config = dict(
    d_model=128,
    rope_fraction=1.0,
    init='uniform',
    init_std_up=0.0509,
    lr_head=0.0159,
    decay_fraction=1.0,
    z_loss=0.0001,
    train_tokens=412600000,
)
Each number is 128 + 32 x the weight over its row's rms, rounded and kept within 0 to 255. Layers, rows and columns count from 0. The size above them is the row's rms in percent of the matrix's.

# layer 3 attention output (transposed), 128x128, rms 0.159, rows 19-29,51-61,83-93,115-125, columns 0-127
size [100 103 118 102 100  97 102  98 103  87  96  99  93  92 102 110 116  99 105  95 120 107 114 120 105  93 111  96 105  98  94  94  98  80  98  85  93  84  96  95  85  92  96 100]
[[150 108 199 162 132 126 165 123 153  32  91 103 190  99 144  99 209 150 104 135 119 125 187 101 126 116 136 110 136 145  77 125 146 150 125  90 164 143  99 156 128  78  96 130 150 144 166 155 104 140  92 109 126 191 145 173  59 159 140 127  95  92 189 128 121 146 157 112  93  90  93 169 127 167 111 132 142 188 130 132 191 151  93 152 135 105 155 161 135 171 120 139 110 124 153 136 107  96 150 103 158 150 127 146 146 115 121 119 115  80  82  85 164 162 104 145 162 165 151  89  44 177 124 156 105 101  87 115]
 [166 111 133  55 123 145  85 154 169 142 120 129 142  88  65 104 168  95  77 193 138 122 189 126 101 133 173  98 118 160 148 182 106 104 159  85 141 112 133 138  94 173 177 102  80  85 156 150  82 139 137  83 123 119 122 113 124  93 155 202 144 155 149 181 135 126  70 119 151 111 118  41 161 137 156  93  68 132 143 160 121 115  97 142 104 153 125 121 106 168 123 169 123 134 181 141 158 183 115 102 109  72 145 120 111 102 113 109 132 194 114 132 136  92  95 131 159  93 141  94 106  96 180 136 147 191 125 122]
 [113 137 106 108 155 130 158 122  91  79 165 155  83 152 114 124 148 134 102 120 127 100 141 127 207 105 158 112 112 164 116 159 147  97 117 158 148 165 139  84 120  89  87  90  68  90 115 106 139 128 152 190 126 167 131 138 172 108 108  77 145 180 130  99 154 101 139 114 119 117  94 113  79 156 154 135 124  93 138  94 137 115 158 117 113 150  78 130  87 105 131  81  39 134 105 123  83  73 119 144 164 171  91 132 117 145 144  76 148 145 116 105 117 179 191 152  72  78  80 105  40 159 130 168 110 193  75 116]
 [134 123  98 135 106 187 125 109  76 153 109 149 155 149 120 109 136 135  91 123 145 109  96 169 114  89 136 123  97 167 121 157 133 178 123 152 141 123 171  95 116 154 149 122 179 121 173 139 104  78 153 117 123  98 104 156 194 148 160  99 117 149  83 127 166 102  61 110  82 141 112 170 137 109 166 160 102 190 123  86 228 117 127 157 132  97  96 139 108 188 145 151 134 123  71 134 151 133 189 148 140  76  96 113  98 150 178  99 120 169 159 123  85  94 145 196 172 112 114  87 108 115  62 113 132 197  79 130]
 [153  97  96 129  87 161 132 187 127 112 157  76 105 106  99 169 108  65 152  70 147  99 127 102 159 135  86 146  95  91 132  84 136 152 165 170 108 199  77  98 146 105 135 114 114 158 126 125 150 110 103 167 155 155 173  79 147 143 118 126 162 168  93 134  92 129 143  87  72 147 127 116  94 118 143 164 136  96 166 114 210  99 135 110 112 180 136 153 132 141 144 107 102 108  76 222 118 162 104 133 141  91 200 168 152 132  96 183 147 120 182 124 138  82 126 116 158 128 110 195 148 126 137 163 105  76 134 130]
 [119  61  66 111  86 150  99 157 123  89 112 111 124 143 168 134 148 177 154 121 102 107 191  69 140 120 107 127 158 113 118 115 167 102 145 140  92 127 117 142 110 184 140 161 106 103 118  66 163 129  99 136 107  96  86 140 123 166 139 142 180 116 117  99  92 159  73 112  76 121  85 112 165 145 134 117 115 115 172 154 142 137  86  40  16 114 145 176 132 159 128  70 113 116  89 145  69  70 137 114 150 142 114 143 109 117 178 120 162 144 128 110 106 136 119 141 165 167 140 112 117 111 171 101 186 158 183  93]
 [124  83 148 137 153 161 142 121 117  97 161 172 141 126 109 118 153 156 106 132 117 133 100  83 154 118 125  97 121 110  84  97 130 117 123 101 155  99 183 189 153 141 136  85 101 120 186  62  78 147 130 140 118 138  91  48 128 127  80  91 122 162 158 132  85 148 125  99 118 113  96  70 112 114  95 109 108 155 140 138  94  96  97 150 150 120 114 132 162 198  20 116 118  97 105 176 158 138 164 136  89  91 160 138 186 106 175 107 102 199 104 152 191 107 141 130 150 132 142  93 159 164 149 149 102 159 200 167]
 [140 121 135 113 102 107 116 123  69 143 129 150  86 110 123 144 100 108 154 147  96 111 163 152  76  66 152 153 141 132 162 108  86 135 139 155 144  65 102  94 129  87 130 109 127 146 135 165 135 150  78  28 111 149  71 121 100  99 172 153 169 100 125 101 136 127 122 159 137 150  46 138 163 127 128  89 117 140 180 137  67  92 125  95 127 124  81 165 173  59  59 106 137 114 121 147 121 138 128 134 108 138 108 122 113 129 121  97 137  89 137 125 137 168 154  72 206 148 166 143  86 191 157 127  99  64 116  60]
 [ 34  95 139  79 121 177 118 152 140 115 141 133 197 167 164 120 168 173 172 115 156 139 148 135  96  68 147  97 117  77 195 115 123 142 129  66 122 115 110 165  82 135 132 133 120 151  79 124 129 148 148 137  82 152  95 116 182 172 109 149 103  55 106 170 147 127 122 154  87 114 117 103  96  93 171 172 193 136 163 141 123 160  94 158 138 119 114 113  76 150 153 101 130 142 155 147 112 167 133  61 119  91 129 138 125 144  85 115 165 106 171 165  56 161 138 128 123 119 124  80 128 109 196  81 127 105 143 128]
 [ 57 111 131 165 121 123 136 139 144 129 126 130 129 181  86  84 128 150 121 184 123 163 145  87 122 129 139 165 146  80 116  89 109 150  78 141 171 123 148 110 107  97 143 126  76  79 165  86 144 149 114 139 115 169 119 178 102 126 126 129 108 112 130  55 123 102 166 116 155 106 179 118 152 120 106 111  92 141  97 193 104 163  90 157 142 150 129 191 184 177 141  79 155 136 153 103 166  65 145 150 102 216  89 104 142  98 115 126 130 132 127 144  86 131  77 109 126 106 101  87  87 183 156 121  55 187 100  79]
 [151 107 131  95 140 157 163 116 123  91 130  64 132  67 125 103 170  84 128 104 140 117 149 110 139 166 144 125 149 123 123 144 135 104 183 166 141 108 163 176  85 152 109 135 120 111 167 137 141 107  67 132 125 120 188 110 116 170  76 173 145 128 100 109 180  97 125 123  61 190 147 170 155 111 211 143  94 126  71 171 162 159 181 156  70 100 169 102 136 163 125 147  96 147 159  78 156 146  62  90 204 113 116  75 123 164 148 120 119 141 115  75 123  90 146 169  89 157 111 111 143 110 128 115 155 162 157 103]
 [121 116 137 118 118 179 135 143 138 158 128 143  81 110 128 150 126  75 118 133  92  85  86 111  87 189  97 156 149 127 147 153 105 170 119 178 170 178 102 154 131 108 114 113 144 172 126 116 139  67 134  60  90 169 121  81 133 167 130 129 143 155 100 135 105 107 192 118 104 132 106 116  92 170 166 173 161  66  85 175 165 120 124 145  84 126  97 170 153 124 140 138 103  89 104 166  68  61 172 164 140 130 136 107 138 126 111 192  95 138 125 168 122 148 135 167 223  97 120 145 157 164 147  78 149 197 109 132]
 [105  96  97 106 155  81 119 132 141 150 140 159  97 149 144 119  90 143  47 181 109 195 136 132 156 102 179 148 125 141 163 182 123 130 114 173  69 139 142  88 149 117 113 159  80 129 116 127 152  99 141 112 171 149 104 121 117  87 110 130 114 155  89 136 143 208  69 122 122 133 149 132  54 105 138 147 141 129 104 110 104  64 154  78 143 160 153  82 114  79 142 177 109 161  92 149 168  58  85 111 194 147 126 130  85 126 111 112 124  91 137 137 143 171 123  62  99 166  98 124 146 174  83 144 129 151  70  88]
 [ 81 123 167 144 151  86 126 214 168 125 120 112 100  98  78 107  84 129 152 152 127 135 104 112  80 115 130 152  90  77 173 110  78  72 107  90 151 117  94  68 150 150 119 146 115 118  83 162 139 147  78 154  98  94 173 171 118  85 137 172 136 109 111 155 133 150 100 119 141 126 196 112 119 177 167  70  98  86 142 140 108 115 130 161 178 133 125 176 144  89 142 127 136 181 144 173 110 168 109  76 133  66 167 140 167 113  97 160 150  99 180 125 136 129  80  86 128 147  73  97 188  81 137 108 135 103 117 131]
 [139 149 127 119 141 165  78 130 155 145 156 132  85 144 102 136 135 166 112  97 141  89 179 165 122 133 141  78  25 143  84  63 187 105 107 149 137 159 129  94 134 180 115 100 112 153 180  94 111 146 168 156 161 147 132  81 159 155 130 133 115  95 106 175 109  62 170 176 132 194  96  73 101 123 106  86 149 107 117 132 105 116 152 131  91 138 171 125 113  75  84  96 110 107  97 142 151 111 170 119 126 121 161 133  51 109  85 117  91  86 142 115 185  96 123  80 143 135 108 184 122 167 187 131 153 110 132 118]
 [119  94 155 200 115  48 121 158 124 184  72 195 193  91 129  66 105 118  92 105  75  92 139 150 122 124 102 153  84 169 100 150 102 120  81 106  76 125 164 143 130 106 102 147  88 113 149  97 143 117 105 152 113 134 117 113 140  83 152 155 124  92 193  99 139 164 132 118 110 175 121  81 119 166 113  91 126 145 119 108 101 113 194 156 142 149 137 115 184  99 114 152 115 170 156 121 111 108  37  92  97 127 118  82 131 106 113 161 171 121 143 129 166 102  69  90  83 146 103 131 172 159 133 136  99 104 159 103]
 [105 137 108 161 145 120 123 122 111 135 155  90  99  58 100 119  72 146 143  89 189  96 136 143  87 164 126 150  88 168  62 183 141 131 105 135 159  87 126 196  93 111 138  79 121 123  75 131 168 101 176 165 126  91 114 170 126  91 146  94 126 186 133 112 130 107 141 165 168 172 193 139 115 129 130 100  70 154  68  77 150 148 176 148 108 126 160 171 105 185 139 132 113  75 109  93 181 140 109 182 126 114 102 117 185 163 106  96 138  92  95 156 153 147 141 152  93  90 160 200 119 126 119 150 120 115 125 122]
 [199 132 165 108 150 176 129  89 177 137  63 151  89 133 113  96 153 130 197 120 115 126 126  99 132 156 101 141 157 158 143 115 172 150 136 185 151 122  90  84  98 132 132 114 142 111 123 180 176 149 131 125  84 118 136 186 183  72 167  64 133 138 120 143 129 162 130 112 227 115 164 125 133 117 123  67 148  94 146 132 190  65 160 100 142 103 156 147 146  55 154 140  72 192 130 124 179 127 157 136 165 147 100 128 159 145 160 126 122 122 122 146 125 118  77 138 155 110 117 105 186 142 105 123 142  88 108 171]
 [158 146 107 159 145 129 183 101 141 121 126 157 119 127 127 141 157 129 100 156 109 182 146 122 148 167 138 142 135 177  78 145 169 122 165 146 142 170 130 137 132 151  98 158  94  89 151 126 169 101 156 144  82 175 156 156 102 123 199 108 113 171 111 114 110 187 129 139 189 168 197 125  74  87  84 172 150 131  84 107  71  59 123  74 165 177 124 127 113 172 126 118 100 197 126 128 134 100 161 136 150 108 191 129 132  87  91 126 123 116  88 114 179 193 118 150 140 136  95 119 127 194 162  86 162 180 155 138]
 [135 166 131 133 117  70 186 154  65 145 153 160  70 100  88 135 115  95  85 136 160 179  90 111 110 155  78  63 138 134 166 179  81 172 173  97  99 124 116 119 113 140 159 132  69  57  87 186 147 115 135  89 172 133 159  89  79 129 141 182  52 141 176 138 175 173 113 148 148 188 149 129 133 117 101 126 123 138 141  86 119 116 138 104 160 125 119 150 111 107 130 189 111 181 138 160 106 127  62 150 100 113 133 112 150 108 128 139 129 145 126 142 156 121  82 131  84 119 107  90 175 104 139 139  83  96  88 137]
 [131 122 165 159 136  82 157 136 181  69 125 113 139 101 164 121 105 120 120  70 140 110 163 177 110  75 118 135 118 111 118 138 141 122 149 109 111 161 140 164  93  99 130 141 145 149 105 144 124  77 158 134 165 178 162 159 124 136 111 127 165 173 121 118 136 114 128 134 129 103  88  96 150  63  66 151 129 103 141  93 106 123 133 108 133 163  96  55 152  98 167 145 165 148 136 153 129 159  46 100 112  64 158 126  49 116  70 128 144  62 138 140 129 133  82  80 134 114 179 234  97 156 184 106 115  78 132 130]
 [ 99 124 122 155 170 148 117 170  96 106 153 145 165 109 165 102 118 135 216  94  89 141 122 108 115 126  55 124 106 104 178 114  94 135  70 121 109 144 107  70 199  91 130 183 113 126  56 112  96 114 163 112 162 170 124 112 114 118 172 110 110 177 188 133  70 139 110  90 133  73 130 126 110 170 113 102 151 119 184 114 113 107 120 161 138 120 146  98 133  96 166 133 136 145 160 167 101 139 120 103 148 130 151 143 126 130  49 122  87  99  84  79 114 104 114  89 121 124  95  92 170 164 101  84 211 115  86 154]
 [112 147 145  80 158 124 120 150  81 105 149 126 126 113 154 147  93 104 141  89 158 163  92 152 144  86 153  62  76  72 120 110 124  78 139 101  76 117 157 102 142 164 141  95 100 107 131 188 118 154 159 212 138  87  91 145 136  59  91 132 161 121 127 116 207 130  83 208 155 135 172  86 117 118  96 111 125 110 110 147  99 150 111 119 133 136 135  76 126  64 171 134 162 110 152 167 192 172 142 134 125 106  87  84 113 129 166 125 121 164  92  87  98 118 124 145  76 104 128  80 190  92 130 156 108 105 135 142]
 [130 122 102 151 101 160 122 159 124 104 109  79 158 124 179 158  48 147 205  63 144 104 100 115 127 203 100 116 136 157 128 102 138 123 123 119 123 131  96 155 113 136  92 133 177 157 153 164 111 127 117 201 100 143 112 128 119 108 145 160 143  71  99  86 107 106 141 139  85  97 125 141 121 158 120 143 136 102 129 116 155 133 136 162 129  78 123 165 186 154 143  87 153  81  94 148  74 120 223 165 105 168  62 104  98  79 165 109 134 175 118 121 145 133 103 195 110 114 148 114  96 168  70 160  68 105 146 150]
 [146 156 125 154  77 109 141 107 138 166 128 149 146 175 139 159 120  86 107  83 142 131 147 127 103 148 163 137 123 160 126  62 107 163 152 128 118  80 111 224 125  93 175 127 157 164 165 143 190 124 108  52 128 131 116  87  72 169 141 129 145 138 134 111  93 141 167 168  97 154 115 167 108 134 122 151 139 166  63 171 176 131 136 123 118 102 219 124 141 118 124 143 151 102 124  88 130 115 152 137 165 102 157 133 180 130  96 130 104 130  75 122 113 130  45 113 107 140 164 208 165 147 102  93 124  87 180  77]
 [107  80 150  99 102 118 111 179 136 114 129  82 114 104  70 118 153 114 155 103  81 124 109 106 152 190 167 156 194  91 155 116 150 120 201 173 102 161 119 165 138 108  93 124 129 175  41 137 133 153 119 154 133 131 124 100  61 101  74 115 133 152 195 140 118 128 166 151 111  89 130 110 131 126  73 122 138 121 142 150 171 147 109 117 152 122 143 114 108 104 139  93 128  95 134 137  92 239 117 117 125 200 146  99 197  71 153 194 149 120 147 136 176 170 129 123 108 149 153 106 117 104 108 138  99 106 168 135]
 [128 147 142  65 187 141 118  97 123 127 101 105 134 193 106 135 173 154 116 179 142 114  91 138 139 119 155  93 135 137 125 118 172 157 120  80 186 131 116 149 132 167 129  89 190 138 138 169 118 113 135 106 145 121  89 167  90 158 153 137  86 122 121 153 183 110  98 148 195  71 116 139 165 143 141 128 135 152 138 175 143 161 107 110  73  99 147 154 157 151 130 172 132 111 158 129 149 123 245 174 134 176  65 120 130 155 176 104  98 105  93 132  84 124 182 139 158 139 139 104  44 121 157 131 187 173 107 125]
 [149 145 168 123 102 143 144 106 175 167 128 170 162 145 103 115 143  64  84  97 101 185  79 172 102 134 162  91 157 102 184 124  75 149  71 128 140 111 152 131 141 153 128 137 196 151 133 181 114 143 160 108  99 167 138 135 156 118 124 130  90 120 174 181 113  67 139 116 131  85 122 113 138 101  87 159 184 113 158 134 146 101 150 161 207 139  96  48 197  96 204 151 164 134  97 116 103 146 154  89 127 135 132 111 111  96 105 155  89 149 147 162 139 105 136 169 156 121  96 150 132 169  93 152  77 127  86 116]
 [106 152  79 152 140  90 156 166 121 128  91  81 150 110 111 123 112 103 102 104 146 156 175 117 109 155 135 172 101 120 175 156 120 118 113  99 107 147 147 173 159 145 124 172 192 167  59  48 111  88 104 117 176 141 183 120  85 166 108 177 170 118 143 166 145 120 120 157 128 147 169 198 108 157 110 165 151 135 103 122  74 160  87 142 113 145 156  90  69 104 199 102 145  98 121 102 145 188  93 146 143 199 106 163  60 152 107 118 148 131 166 108  71 118 145 101 100 107 109 157  96 118 101 124 132 117 111  85]
 [ 54 162 191 141 131 127 130 157 129 154 133 135 132 102  87 112 230 141 153  81 146  77  80  91  99 133 133 132 146 129 103 138 133 123  76 114 130 128 136 156 114 137 166 114 181 130 112  48 158 129 117 108 129  90 126 110 147 151  44 133  89 144 131 124  78  96 170 102 124 158 110 128 126 161 138 131 140 148  97 124 170 195 106 147 111  93 134 146 104 140 155 158 128 145  43 133 118 112  98 112 163 143 141  73 130 167 153 171 108 133 170 172  91  59 117 125 119  60 177 145 158  67 147 172 127 157 103 152]
 [208 144  95  88 122 133 110 100 207 145 131  81  93 134 111 134 124 126 112  89 151 114 138  92 156 117 189 146 136 140  66 139 211 135  83 163 137 127 116  68 175 124 108 107 205 200 172 180 115 153 147 121  79 154 104 181 144  89 157  74 155 116 131 105 127 173 166 123 137 172 106 131 147 117 116  70 132 127  63 126 152 137 117 100 141 192 117  86 145 120  79  99 140  94 118 122 133 130 104 147 113 151 151 176 108 138 176 122 169 117  78 100 153  97 150 137 107 119 108 147 108 146 140 182 164 115  94 107]
 [139 126 105  81 106 133 144  77  91 153  77 169 118  94 176 178 139  96  97 118  66  57 100 119 134 122 118 140 148 142 121  92 137  91 143 145  71  85 120 100 133 151  92 124 130 136 146 152 119 156 135 149  93  63  98  36 162 164 150 135 149  93 131 150  87 103 143 113 135 181 104 188  84 147 140 120 109 157 134 119 110  89 128 137  96 104 106 146  55 107 113 126 127 122 118 128 140 127 182 115 164 148 173 129 200 151 152  91 109 176 139 100 184 114 157 202 158 149 142  59 175 113 106 173 175 120 154 131]
 [134 167 154 152  73 128  98  55  92 158 148 149 165 139  98 106 167 167  58 170 152 194 119 158 135  94 129 138 176 128  71 112 112 118 165 111 162 159 175 140 126 114 132  61 144 164 131 120 159 157 116 116 144  91 106 140 197 158  90  73 133 108  80 153 122 126 171 190 174 140 114 144  88  95  63 122 171 138 161 121 125  54  97 108 114 120 114 177 186  88 117 113  72 103 104 100 145  85 160 170 139 155 105 142 119 107 101 139 108  81 124 150 147 190 123 103 117 131 143 129 120 140 131 173  85 159 132 128]
 [101  84 102 153  71 136 165 134 108 211 110 164 152 149 146 134 117 162 140 150 158 132 161  94 148 171  63 193 127 194 159 105  41 130 115 118 102 123 114 130 137 134 101 186 148 132  42 105 154 121 139 119 153 157 130 147 172 141 164 117 128 181 132 130  82 141  77  75  79 136 162 124 179 149 142 123 111  92 140 116 138 115 190 101 187  89  89 139 132 186 121  95 148 155 109  96 116  96 100 129  50 133 129 139 114  68  96  87 152 139 153 139 140 130 105  99 137 110 104 174 159 105  93  94 106 119 135 119]
 [167 163 169 145 143 138 143  75  98 124 154 140 155 157 159 153 184 118 120 125 149 117 101 106 172 124 125 145 107  86 138 120 134 143 114 127 152 144 133  98 175 118 115  77 165 134 106 100 147 166 134  96 141 160 147 130 111 170 114  48 143 150 188 110 119 145 154 119  86 134 101 163 115 132 147 148 162 188 138 144 107 127 115  78 200 121 115  71 102  94 114 140 171 216 177  87 159 171  73  96 119 137 168 130 155 169 101 233 145 110 155  81  92  79 147 104  92 136 134 106 168 117 172 139 152  92 135 187]
 [166  90 103 160 133 135 113  98 136 161  97 120 152  76 109 114 129 151 122 147 155 109 100 117 164 113  35 143 169 140  83 124  88 172 126 102 127 175 119 114 110 128 121 161 190 133 130 147  52 185 118 101 133 113  69 130 149 121 112 157 128  79 144 132 119 119  73 105 155 134 134 107 148 140 110 161 152 174 199  98 110  93  94  98 168 139  83 103 124 121 100 126 150  96 149 129 180 100 101 125  49 147  97 137  73 104 182 160 124 149 125 141  58 128 185 114 194 140 144  83  82 120 170 172 132 172 171 157]
 [120 128 139 139 137  59 171  89 108 100 100 168 113 148 190 146 105 126 110 173 122 187 160  96 121 113  78  99 183 108 116 183 110 143 126 106 134 149 133 145 104 144 150 191  66 102 132 138 180 113  50  64  98 165 150 144 169 116 100 135 136  93  81  86 112 181 102 102 159  75 138 169 110 134 105 159 135 108 123 129  71 121 150  68 105 117 159  96 140 178  79 116 117 175 115 100  99  49  90 120 131  92  72 142 123 164  86 131 104 147 127  88 111 190 133 107 106 132 161 127 160 150 145  88 134 121  99 143]
 [ 94 134 118 129  87 117 214  99 117 119 177 157 126  91 158 148 108 146 107  89 131 192  93 113 121 108 134 130 161 114 135 138 117  96 107 207 103  72 149 126 117 127 123 150 115 109 139 103 124 144 144 102 159 146 123 118 139 115 127 112 136 162 130 119 117 118 127 148  64 175 166 159 130  99 156 159 145 150  93  92  38 167 109 150 161  38 127  74  91  98 151  44 138 106  69  63 144 152 114 127 135  90 163  83  75 123 154  95 139 159 100 146 116 164 165 135 136 143 185 128 159 141  60 126  72 120  88 139]
 [153 149 144 103 181 108 109 135 136  88  99 170 126 159 114 173 169 126 132 153 114 170 106 128 140 133 115  68 153 121  65 109 120 173 165 131 120 180 101 109 147 104  74 154 126 118 125 165  82 154 107 100 151 104 121 118  96 137  85 155 143 104 113  95 178 154 170 166 133 135 112 136 124 162 167 160 151  80 101 171 108 157 116 146 136 155 102 167  82 118  34 140  76 166 198 133 117 161  78 171 142  68 133  96 124 107 166 180 149  87  87  93 132 111 125  61 109  44 111  99 126 111 158  76 149 143 122 158]
 [111 105 114 100 117 137  87 122 125 146 134 107 130  95 130 131  87 156 139 167 149 106  79 164 129  94 152  81 117  86 129 152 106 144 139 145 127 147 110  42  63 114 165 163  77 111 146 158 151 125 141 111  95  98 115  99  86  83 189 156  89  95 142 119 111  96 157 130  81 107 111  78 178 105 139 126 101 132  91 175 151 185 182 124  91 116  89 169 161 145 117  95 185 112 167 168  53  82 157 100 110  41 141 109  37 104 116 145 126 121 123 163 163 131 149 126 133 152 135 173 112 100  94 107 150 124 114  71]
 [203 117 110  91 155 138  94  79 121 149 130 119 138 193 143 145  70 111 105 125  95 129 108 169 133 109  97  87 112 148 132  57 127 104 146 107 141 101 163  82 125 124 125 102  75 112 144 167  70  98 140 164 168 122 172 127 149 197 172 142 151  92  90 161 162  93  50  75  68 101 149 125 110 146 150 112 165 134 137 101 137 133 208 151 111 128 112 153  98 162 106 150 120  93 182  78 136 102 139 154 144 126  93 192  69 133 122 124 149 125 155 125 135 111 133 157  65 158  80  92 132  87 131 127 117  75 165 134]
 [105  89 142 165 138 143  86 138 100 154  99 118 121 109 173 132 117 106 135 169  57  82 112 177  88 102  94 125 141 143 112 110  66 109 139 134  91 152 162  91 120 158 164 186 120  66 155  74  96 102 104 115 136  48 146 128 152 135 128 152 110 106  62 115  99  91 126 104 140  85 123 110 115 156 149 153  79 129 114 157  75 171 128 139 105  52 154 171 173 196 117 104 100 117  60 153 102  62 201 124 146 157 124 129  84 111 106 130 161 124 150 128 118 111 137 139 163 132 163 155  74  87  78  97 120 125 133 148]
 [148 190 107 124 164 132  47 132 136 128 159  95 111 128 104 121 157 185 174 131 190 162  51  70 141 119 188 125 100 136 114 161 109 151 124 119 107 164 109 164 166 151  84 114 135 145 134 119  82  79 123 110 137 122 104 119 110 106 104 110 112 127 129 167 152 174  93 154  71 137 100 165 168 151 151 135 148 126  94 147 162 207 127 124 115 124 196 132 125 191 127 139  76  88 120 102 118 121 162 161 105 124 100 109  90 143 152 135 145  91  92 194 103 162 179 120  63 104 115 190 122  98 113  97 148 183  88 156]
 [182 105 132 104 100  94  81 165 144 144  87 121 118 202  90 148  83 103 174 135 100  97 187 163  99 113 173 142  95 151 127 112 147 160 122 147 120  95 122  97 111 104 159 121 107 110 172 156 128 137 119 130  89 132 133 135 110 104 207 134 110 134 134 110 118 139 104  88 102  97 140  76 154 117 135  83 109 191  94  93 112 196 158 145 104 211 142 155  56 196  99 118 166 137 155 150 112 136 191 156  85 112 175 122 142 125 163  83 190 155 146 162 177 107 110 145 167 115 130 116 121  82 175 105 135  95 154  98]]
# layer 3 attention value, 32x128, rms 0.138, rows 20-29, columns 0-127
size [111  96 108 100 102 103  95 100 102 102]
[[115 125 160 105 100 120 145 120 145  89 100 166 147 169  62 157 148 115 132 183 138 165 189  69 150  52 155  54  90 126 138 188 165 154 128 127 158 114 152 105 159 134 199 144 124  92 121 132 139 178 127 107 112  88  86 124 150 153 141 162 149 131 195 177 118 105 166 156 105 170 107 138 183  99  98 109 139 111 135 134 127 156 144 150 135 134 103 141  80  64  97 134 133 132 127 107 168 157 117 134  62 139 114 139 148  84  96 138  91  90  98  94 148 117 148  61 173 145  91  86 125  71 163  67 140  89 129 151]
 [144  75 158 105 160 136 127 129 111 107 204 136 126 123 126  56 123  98 146 135 124  97 186 169 149  91 105 157 124 105 134 173 135  95 150 164  60 204 169 110 138  95 154 129  99  95  50 150  82 139 102 165  85 129 132 149 158 107 108 124  77  99 166 160 156 136  91 131 108 117 134  94  87  93 163 133 156 103 164 109 118  71 114  93 161  94  95 125  86 168 101 135  50 156 148 133 141  94 153 135 146 147 127 107  95 152 132 168 161 137 164  90 141 142 173 163  74  55 111  92  72 151 141 169 134 137 139 147]
 [155 124  91 145  93 134 141  81 125 138  74  98 139 138 106 115 115 131 150 222 117 133 134 148 145 110  82 147 157 149  93 118 145 133  84 127 168  40 183 100 165 185 207 151 149 111 183 119  84  80 144 107 134 118 162 130 178 108 188  96 134  90 125 198 121 178  99  96 126 134 171 119  96  53 190  71 124 123 164 121 140 111 113 136 167 140 136  83 125 113 149 129 116 135 169 142 116 108 142 137 132  91 112 177 174 136 141  76  85 151 131 134 123 103 187 129 201 117 130  93 113 112  95 122 136 117 123 145]
 [149 128  93 156 114 133  92  99 172 146 194  64  98 115 128 128 132 117 171  72 126 185 133 161  90 135 132 123 186 149 107 114  72  82 146 100  91 130 166 104  99  87 115 177  88 122 120 140 154 149 147 124 110 149 183  92 173 110 129 126 126 158 106  98  57 138 151 131  82 206 107 177 110 107  99 128 132  63 159 100 124 113  82  58 147 182  73 104  96 138 170  82 153 100 129  85  95 149  85 116 144 132 169 165 165 131  75 163 162 156 137 143  90 116  88 128 155 123 126 125 186  96 124 122 111  96 133 140]
 [ 90  54 124 111 141 126 129 158 109 124 144  83 171 204 185 150 157 191 188 163 146  80 108  49 157  98 108 112 153  86 190 115 139 133 165 113 101 119 161 115 182 124  67 122 114  95 183  82 114 131 139 155 144 122 111 118 122 162 134 116  92 134 172 131 114 198 105 109  83 112  82 134 111 174 142 107  96 137  96  96 158 148  77  70 136 145 111 139 125  91  91 118 123 143 198 143 137 114 143 176 125 166 134 120 121 130 170 130 155 169 113  62 143 155 120 116 169 163 158  86 147  78 136 105 109 137 151 155]
 [151  90 139 115 110 162 141 125 134 126 176 180 134 138 147 174 127 160  82 133  97 118 123  78 160 130 134 131 130 104  96 133  96 115 113 119 114 170 114 149 111 166 142  90 105 147 182 166 112 125 147 164  82 121  97  90 121 122 129 132 134 106  99 112 123 118  83  59 109  94 116 137 143 103 112 113 158 100  81 131 122 133 132 152 165 134  88 202 146 202 125 169 115 137  66 191  45 112 144 101  74  23 131 122  90  70 140  91  97 117 114 155 161 144 127 176 124 182 144 156 146 154 132 193  71 114 117 187]
 [158 144 106  44 164 143  70  81 150  70 130 168  83 136 148  78 110 145 169 138 110 127 103 160  79 118 123 195  63  60 138  74 125 135 202 103 117 161  84 164 106 113 160 111 171 159 189 147 127 145 160 118 144 107  71 134  72 151 185 145 161 165 116  99 150 138 103 126 132 119 117  91 139 113  86 101 162 128 155 136 110  84 153 100  92  74 124 175 160 152  92  92 126 110  91 145 151 123 192 137 124 121 103 141 161 144 154 147 119 103 134 182 110 143 155 129 157 155 112 157  77 117 142  90 134  92 114 155]
 [120  73 101 131  91 173 126 107 111 131  97 156 123 116 147  73 196 127 141 143  89 156 156 153 115 127  93  77 127 118 144 139 137  94 113 173 108 112 115 151  84  79 134  95 122 105 168  42 178  25 161 109 120 100 105 123 153 159 160 146 154 112  97 142 143 100  81 136  86 127 106 100 121  81 157 145 160 116 197 106 122 169 148 178  86 129 159  76 120 154 194 165  95 110 100  77 142 170 132  82 158 131 108 103  97 130 185  98 133 124 171 184 122 133  96 100 149 181 113 119 123 124 176 141  84 110 127 131]
 [111 105 135 143 183  93 117 134 103 159 189 146 119 206 137  99 133 162 177 118 127 137  89 141 136 176 166 126 165 142 136 112 138  82 130 156 208 144 105 112 126 110 170 153  96 106  96  93 155 140 128 149 147 137 147 190 117  97 140  60  83 137 124  98 129 112 148 121  76 118 152  90 163  95 156 149  80 132 144 161 122 118 132  92 174 142 143 137 162 114 149  85 199 108 128  54 133 143 124 149  83 182 111 131 103 108 126 153 103 147 108 176  54 153 136 115 155 171 110 197  33 159 121 141 127 179 113 144]
 [129  62 181 132 161 142 110 162 191 149 136 107  47  38 145  83 135 124 111 158 129  75 127  33 168  90 141 175  87 157 133 132 160 154 164 125 121 130 135 146  61 104 106 145 103 178 165 121 117 102 104 144  80 103 151 112  85 150 108 130 144  90  90 137 197 141 129 135 112 126 124 123 122  89 151 121  51 134 101 122 125 161 147 145 113 125 154 100 134 130 191 111 145 131  75 141 161  91 129  71 132  82 144 168 172 103 123 116 130 195 150 187 119 112 142 174 153 166 159 137 147 123 150 117 117 134 124 124]]